{"d_model": 640, "n_kv_head": 10, "norm_eps": 1e-06, "positions": "learned", "qk_norm": false, "tie_embeddings": true, "parallel_block": false, "init_std_down": 0.0, "lr_mult_o": 1.12, "final_lr_fraction": 0.0, "z_loss": 1e-05, "steps": 8643, "dataset": "wikipedia_en"}
Each number is 128 + 24 x the weight over its row's rms, rounded and kept within 0 to 255. Layers, rows and columns count from 0. Numbers have three digits each. The size before them is the row's rms in percent of the matrix's.

# layer 4 attention value, 640x640, rms 0.0746, rows 549-629, columns 560-639
094:156150138077130125146105144114158125114112146150127113102146121158128161120108150156111075114124112130129129151123160071097080128131113117148116141123095116132134154174109081128150176142131179109125156117136131140192154134168081125135151129
099:111156138151113133128139157186096167112167082185112113166076156142127119092146138129125127103141109112112127085115155096146116140187180164132131133130155139150121161139142092129100097123136135105135151116141123099140144116084171096064131108
096:156150151134107127130124104121140145110090104140176088105094161133103128147153117146136098146119132148135139093116128123087124128106144111147132145165112121122129114088128138199116085123095108087130103178182125136171119131106104077113126090
099:126119112120210146106100140114133154134101144167128136161109128153142101144139104131133105144117105150124117154136068095151140174095140106161105121151118134121115131127127116103127140106122145122122118186107107068097121180125122126143131155
099:118141127108102104152085133163135120087120150111169171164159164092128124124130118148131136100108125110132141110147087117119111137143107152135130101099131157133116166133108122135122106126134119154101133173191108132128185121186118120121168105
100:164138125106124142167125126119130119093115093146121114112146126156148183152149080108117139183107117108118156093140148116155149120148125135089115152124076114134168146164107124106170102130112103126135066108143102146119099083140144108146097138
096:123133138153168102140075121123108134088168155154135107127148108169153142162144146114075148161128147150106121124154097106133147101125119128126087086136155153132101131131089133112110119079138185160139114110130160118132171132085099092077098084
095:121105162137179101105134124120125140120133122140155141108115131125189102146146086136171183157138159143166082136074121141133134132133113115088129100157177124107142093150145109146153115100116123094123138141187143123102094123119128153181156117
098:137092126121129157158135116097103121123131174159137111134109166143088151152133108154107161110095079154122123152101114151113128146156117091118066120139126147123143119153155153116073123147108078135103143161143122117149154087125149131124109119
091:147137130145108135173127080095117149107137127142140134132141136127131142134152127160116110068140092140102160133113114135153120126104122163149191107160154115188099120152104139105137099139089092141132195143120110128144116115113122111128141129
097:124129170158142133123129128138131122107101123141150103124127120125110121122132136111121109101129145127121158158091141084144146107119104148178178152156124135117125130086156183177150133134148098079112109123113113134128118125177094116109138147
095:123097075139106131147088109101095121149158126151154097141088127134182114110121101130124129129094087105139103107116147124115097100132128135131109162158106122094063097133171094125158190135176118130153163142152115152108139122156158127088120162
094:109138085106165164098175125150126118160122161142142103120117092084085123130141132091112116111131103107167178128140101130105128138110149161112141101143106106112129102155146120125145132094123188135138102169128092141121133156125134115123133115
100:186141141114132139194068137096140113115095110120130108156136078146160110071109152122121134124146104125086124119140103073101117160103067129152161114157089136114104102139165122108154161144114133171157178139128151150161117128107141136132164089
101:124130153139089127144132150136163150150111121114120090098165100102103140120141080109129171143149144164124149125132132156125132164148144164123137118093121117088084123078119129128136160161103125157124147117086129108091109149137097132132154108
094:104142133166135107141096141103114111112117150177111141152117075132160128129104095147112091090130168169136121143103122109127120110141127119094154138130143092111107109166123114136124159105065138136161089142140196097130133142097187122111122122
100:100129135127140119152138114127149134084135121134124137135101146162132077138125114143106126136121175110147129153126096149124151118089148146147123108110105124147133123133113136131135115115113132112156108127157172096131090123112129139121119122
089:132114125111107134175115142120159125175131128133154114120088087129114130159159112157137092159135120152142137162125150119142164175126154102165164098159159140161150116113119138099118161151113140092107069086107138141127108102129144070122112147
092:145118148121122148110172130123132167121136106148140139106086151115153119127155122128152103112132130123146145122139158155120129102134115160131132125142103145139135178160158149144137176120116107112077114120168086119096127142104106137138101150
104:118128102095152125145089142141180129124134107118137098147119105129104119172115120110137115104142134127119133100159093071110122119198106149133055116075122154156129109153121138101162148158123134127093159160108130174139177144130141154114118127
100:173124108140112076131072139091136160127087149097136171148138118113135081117129150133103152204158126158123072139155162104138161141139174135107139133142117145109096154067137115111177108120134136133147109110111136110106140134124132134112166152
097:135089096161138108138103163085127148136083139148176144139077131135103130145149125163135163145135115134136135162135163124160114130170139129148124160121116129133140160119119053132137160113143132157087123101123146111127152120151123128122071169
096:105148159079107124101132101118165139120145104107158134066122096104140125149149203127154138142107135108104150112143155160108145157076139123095143095138106095155167193133124134113120114146147102153144113127155105146119148101146107094126102127
092:124167157120152086140100127125129117132177138174149127150086125136133147116125146090083106153101126143100129117176112158084109179128103114178091102092136110122106147154126104119137101108099151122141084164152115139136151137114105101133138173
094:160166070124140153164141128130137157102089188149128116165144091135110136121134117104097108152119142131079113103145171162100144109121109127112119128149150129123125114168158178110149116173146108131088159112139127136146155123122067129117114118
097:101152128135090126144117123120088118174119186137116148147104126151133116138099121142146096124137136135156131101106110136122077112166077137124146127147101154136176118171126136162124170145145114145123162156149091100096130101112138124152188068
097:126155151176111107130095158132120104150177121125121098101111147140181125112152135126114106136125036109158098146106104108111094090144133134119109091159109122138163140102136132132118122141101132155146120093150110133102154131133103128078157132
105:172126146166139132172122102136122097146134146115150148128130117103113131123132104114142146104139126126136134124133119135112101104136093167101178125143136176106135097099149125098167140084151054129134088100137176142150103124140100131162083178
103:109070114112128143141127131135127135129120167140127135083161160131114152117119095122166132129130156141117137110112125114131097131117103099156154151137101115149121146158132133107133131106153118163130082159144096129112173150119136115122115133
099:093123135124086130101120131123099165134171125178168102121087089156133118112137157100161088083139125157100130138114100111167187161095148179131112193159117156105148130136170138128160119163144099126130105154158108135090131118149112128114115092
099:139153098142114151123128116135141159141136158141147113106120132163101116164136165141149111127096126123111116143106117116069113104093113110143131142097118115100138124140137121084132104140143113098130114114148097118135139136156136095137110181
100:136142111081144128151183140141142154143099148095089151117106151172139154135153143155102108184074152136142126111136112176175136150149146138132100121147110167076117129121151124111126147065089111133132126128123135113109130156154177112110137151
099:104120140167131187120121124114143131117131084120148158164122113137143087079132122149137116171105170121102137113103077160108139147084146144118147137139120143128148095125131144096128101143125136117117123136104119151137092100140140135130139167
094:137131146122106126130151136120104124143111153150132133115079132109127096102129103147092120151187178117094095158109083104100115160121138100125136118125115149148126138141150126132132123123132108135167101141133162113158080142126121104107136084
100:144132144143150125148171104140126113141137181141126096112089128114104150125154122135154144123199133118118138141103140117110128175087126130137103127112125104165130160149185179124140136167109105116146157160119193111115111092106087134107110126
098:124137111165159097137134115137148158131105127162152165104135115106125074107137135150114123154133110161134121141106077142137151087135155132144132138092125181110144081108128113132157105152099132192123107107113096148133144101082130127114134147
099:147156126172095125111168066131136112104131122164156106084173103123100095153097137095132159134099124132113117182112173130120127149134105123100105121139132143080136112128154136090129124112141141141112123135134058108123112117114117125172117155
096:120141120149114111136126154163150141152151124189110134119100086121131153107094125124143179147124135129137145155135131103161108153154126130120160112097143103125095153068108094149133129090158134131157128135079136147126084124154135139084111158
098:137135137106135161094106140139138144106149139134147118114073138152132157173161123125120121121166112122107125131139139092127144093156102133118148147113123129133125080108136130141115100093116122136129121130093119115125099153168158107083123120
097:130181085141120102143103102086107173132079117141101143115126119119095148137103127129117145078146138144114083114093099139131083149091116128176138110140086134180141117106133127106087170127107110120156122118143141112160132103146127113132131120
099:163144133139151155149103079109149100119149112131107132137130123117156095124112141121141121105140139111119136123129140087175172169131138119153125167100131150092150092154133112114138129100117071140126121151099125126107136083125146123129127108
102:145178132137101080141158135089139092129170120183161129101139108126166119094104147121123136148118177145167108151078133133116137144120132143136132094168154130128114165105116129143096117157155144113164165092108125148153172085128133125144164078
096:134128123094107137122162113133144108114118115098126127137176182140147133119123121140168108115086132127100166152140097145120112168128131070115155116170153131080087134121077130114149101092128118100116096068136131124099134145145116150143160150
096:146072121113134116101126105127147094120155101113114138108131098117157115108096153115161100157134103115151122139102128117140119127157084120110136147135138103110122082145124116121145153122130170102127131133112142165130172125154139118127132093
099:139105133153102082138143137142120177120099169105092168103098177095121152143146130129116135113144110117093132137144119140110106121120136090150148122167123120140123120130118154085161140093130085178123086128128159104208095128124099062147101115
096:118149130098162094162147095148141111126137147126106159107153170076098150170103126103132142166107139122122136118123164112147137156133123120166092151102144147163109161116108131131095128168157125152132180132164138120143146128100162125089098093
096:162116110115108128059077137093119148128099153150169124117187066154124139153125106114118094175139115111097083093129147160124140124150123124146105105099095155109132072139124107126132116159097126130152156118153177181121147133148122139145122129
104:140126140112113139092136104098109082120208102116188114129117111096139109110142113119166119172109145079141104149145143124133119106130112151130128145158174104151128139134124141168146112103108138081112187098152132166082134097111131156113144129
095:141110143136104161111117123165173073167151193129139121122129173123110153113141123113137141076137099116154144103153121105105099150107138147158134102137132138144129100103106137162124144127110132123118155138119142136113131165120141116102142103
098:095117147122116125155107116127203125144077128127127111115126153101131118158110094151115129118143098148180115108106128136122121133104118146135142128157132164131155163116115150125139168133127097114126107136129131114141098143126106111114084122
098:147097112089136140130126115122158150092110112138171083145145139106144118160150089091136126092124165099112137094121090101145118164161131150129111187152115123097142168153123137146174088125156077153128146143117128120152125158132109112151157122
098:130129126117096129152147142108175102113111169143127139143178154093161106151132146085102098158141162103129129063110122144132115137130128107156112112116139136163092139108125132141178161111153152141126131123133103124092143106131135163130119112
095:105126129144130163118093132132118130132134149132092125089121129142140134150138173098168132112158158136119161142140121133154156109148131102120111114120124151113090107122110132146130148117133141137100166117102106120102145140105083106092090145
098:156127138173100148195137109116123139150146144136140143145143149144147143111151119131196120112131107167172160126127070141100116168110162083141096173133133166090116119135074182120132111136094166097133131147171161091133200146089116164105111125
099:103126123134152119158144127181083190100101113083075142090165129128110158152148134150138110124131114107096130117124138148124124129180083113152120144130098126151155157148143133125159105082147112129108126140122153137112086171137085166121100105
101:188111109133113136160156139132103082106152105100156153111081111141196114140145162145096071082155152131116135125141143144100150101129083103110116113140123112121135106112113116154114110105140142142075138110129148111125161125107128107118086128
094:135120140128109178158107135162134117129111128117099162111172110140132107156090151103126108164148167116117100099191154125115130120128136179140112137099170141115146126140081130127123122076136105160123125081124176100092145098141079160092152125
109:124117097130146128157108109157113121125120116127131147145095113123096127122131086121134115127134115101085094078110123169114144097128149119144115146174136147139139134104123139111100126146176122131095129137108132159144132122126091090139159106
100:132117143145102095124089141128115140132120170099073104133125088070140110111177122069134104118163153142157124124142151120174131125141089141163143146154116108143089129148144150097163122107130111100156147167141140109124117146115094100122134162
103:102151118129111109131149110109134147102143102119147130124096141140138181119125129101114140068118080109209089147077093104114126095090130136147139103144163134159140161130110131183114150157138179106110167108146155098122107134096160186119183136
094:125126133120138186117105059173103139123100106112140125127115148138119132094159139113156151152106100109132153096138099154172133121062153109174148126165110118178100102096109122104143124087151142142164127112139129166129135130093138157122126130
093:115149142104140113091102136133150159142132122117106138165143133100088121180127143125095138144132102090149165132114146158138125115123121139134125147121154117120110167109111133118146115129111120114139154104106109092130116121158136145103103116
095:092121091128148139127157132143140128139131159111129084150115147130093147138088145145085129147138144086091135138174089147123142128111081062153185101139123163112190107142145137141093097148114146192165115103096156078122099138172132138139108104
106:146099147137099127125134141066145099140104112133138106159108147155130158092096104081123108132130101158120140118100105122121065106115129114109152174132130143154126136099138151182130119148151141141157133146117152123125166124067154168104097134
097:159158129147128137134114114092105115152127144124137127182125111161134103136133114146106163122134153116086128150159102126109177127117094160119124111132105104115127102151156154150138162117137135192113150150105140130149085140119192127116115137
100:071126145133154179132092149131133185134095158130145107093151097132118093143121130119138103119117122136129095104150117136111096153133144105154144133134147109108137117144123162124098133131128071119110138165109167155151119113138140136140160174
098:129119157172140115110151111111095109114110157084124142120108136155120135116131087158133123140125142093111148144131127124141087074122132107141136103129130124160151118161097143088165100118073138143158122145143125170125103140107099123136124147
098:147138120107092121118130115114139117182125149082094105131116096106100150127183132144165067121119143174085138093112149115120108143151137094167132112114123160157169173110150151138139135078110072111128071151115106076127083122127131159098090127
095:085168104127127122111143122132095153095082079130079129124135106126122152067107132111152132186092091116131142115093127118104124088095087149143083126130165117134104132110152136117126144149176106145133174149130147106117148096158136156153111121
104:142088115168109141122095153108165174121137131125154133107139123090126107146070128147127156128154114105144120124124137134107111121157129099153092120109131160123111106128134090095104148152134100137090089103121131133166119114142095073096106135
093:137114138132112115167118155123102106113125101089104126113085106161126169148130137087132134123096127144140107099151135147158154119128107155110116138121129129146129154123140124111105086150199147099099119129155100127118169125119094117106128121
099:115139144094125106121123133138116146122096147127148129149175102181129119118128129140144147112101165119104112117137149151125111130161105137125164140121138133091109155182131126078097130146129111149116127135119165143138101126108143116129125125
104:109137099105147093139166089132158121176120134180103186133121159148089145144093129143110159102151114103153151154161141149148138141121139127130115105126114151159122157143121105103133102108162136094159086127141141110148127109152156111102154136
093:143114143126150121096150125119115130132178131147142136108105156105107137133110101143133136136095143084102088158090166175195111123110116126131102138139136123149136106132134085120113139134181156130150140122133111124085149143156132095142113063
100:143107081125106170125119163111109116143169104121117141157168145099154125128109098134156120130119149124135125160140165181153123114102109102115127167144097123156151109090112130151135129134073136129139134109125114130112147137109125100093111125
098:157125075094163117167126141151097142078135113173113141126173114127163118134156148108143145199159103090132129150118122119125097135139146149188134167099146082140144144124131125086126149083132136160138106144134118086115125137135124151119118108
091:144137132115138127127103077165136094116175124075150124127142104095144140126138149137136130139144177177115110101096164129122140148145126133119146123152127105110148105146090090150107088126105139104111168144154120120092091132126155129172100095
098:113112112131134163121138127096142123118128120130123157147110129117105172115150160084172073126118165145124132134138120107150112128122150095172106157105138123144141124125075075108131149092092131122080140128115146120125129119137133100115151109
092:077113087113135095141113143108115134131081134132139126095142132170150126129114136135150154101136136099104101093131131116127145170137128115145133097158121104120140131160141163140145149136133082137101152105124136117108114159124147096126145133
098:152102108131099129122141132108128125139063104119163160110121161165142122102109169124132100150122135151131153151139092123136108123151164078091100103150135154141111157154131076158111144112147148132090133163157146122142132188088153121111103147
096:141126142140148148129124138159118133132147146099134132179106148118100111149140170140130123139134093155119147116103151094083081117109091116104168133122115176105133172114126108153161131158112139149130131150166148107125124144111123155109186111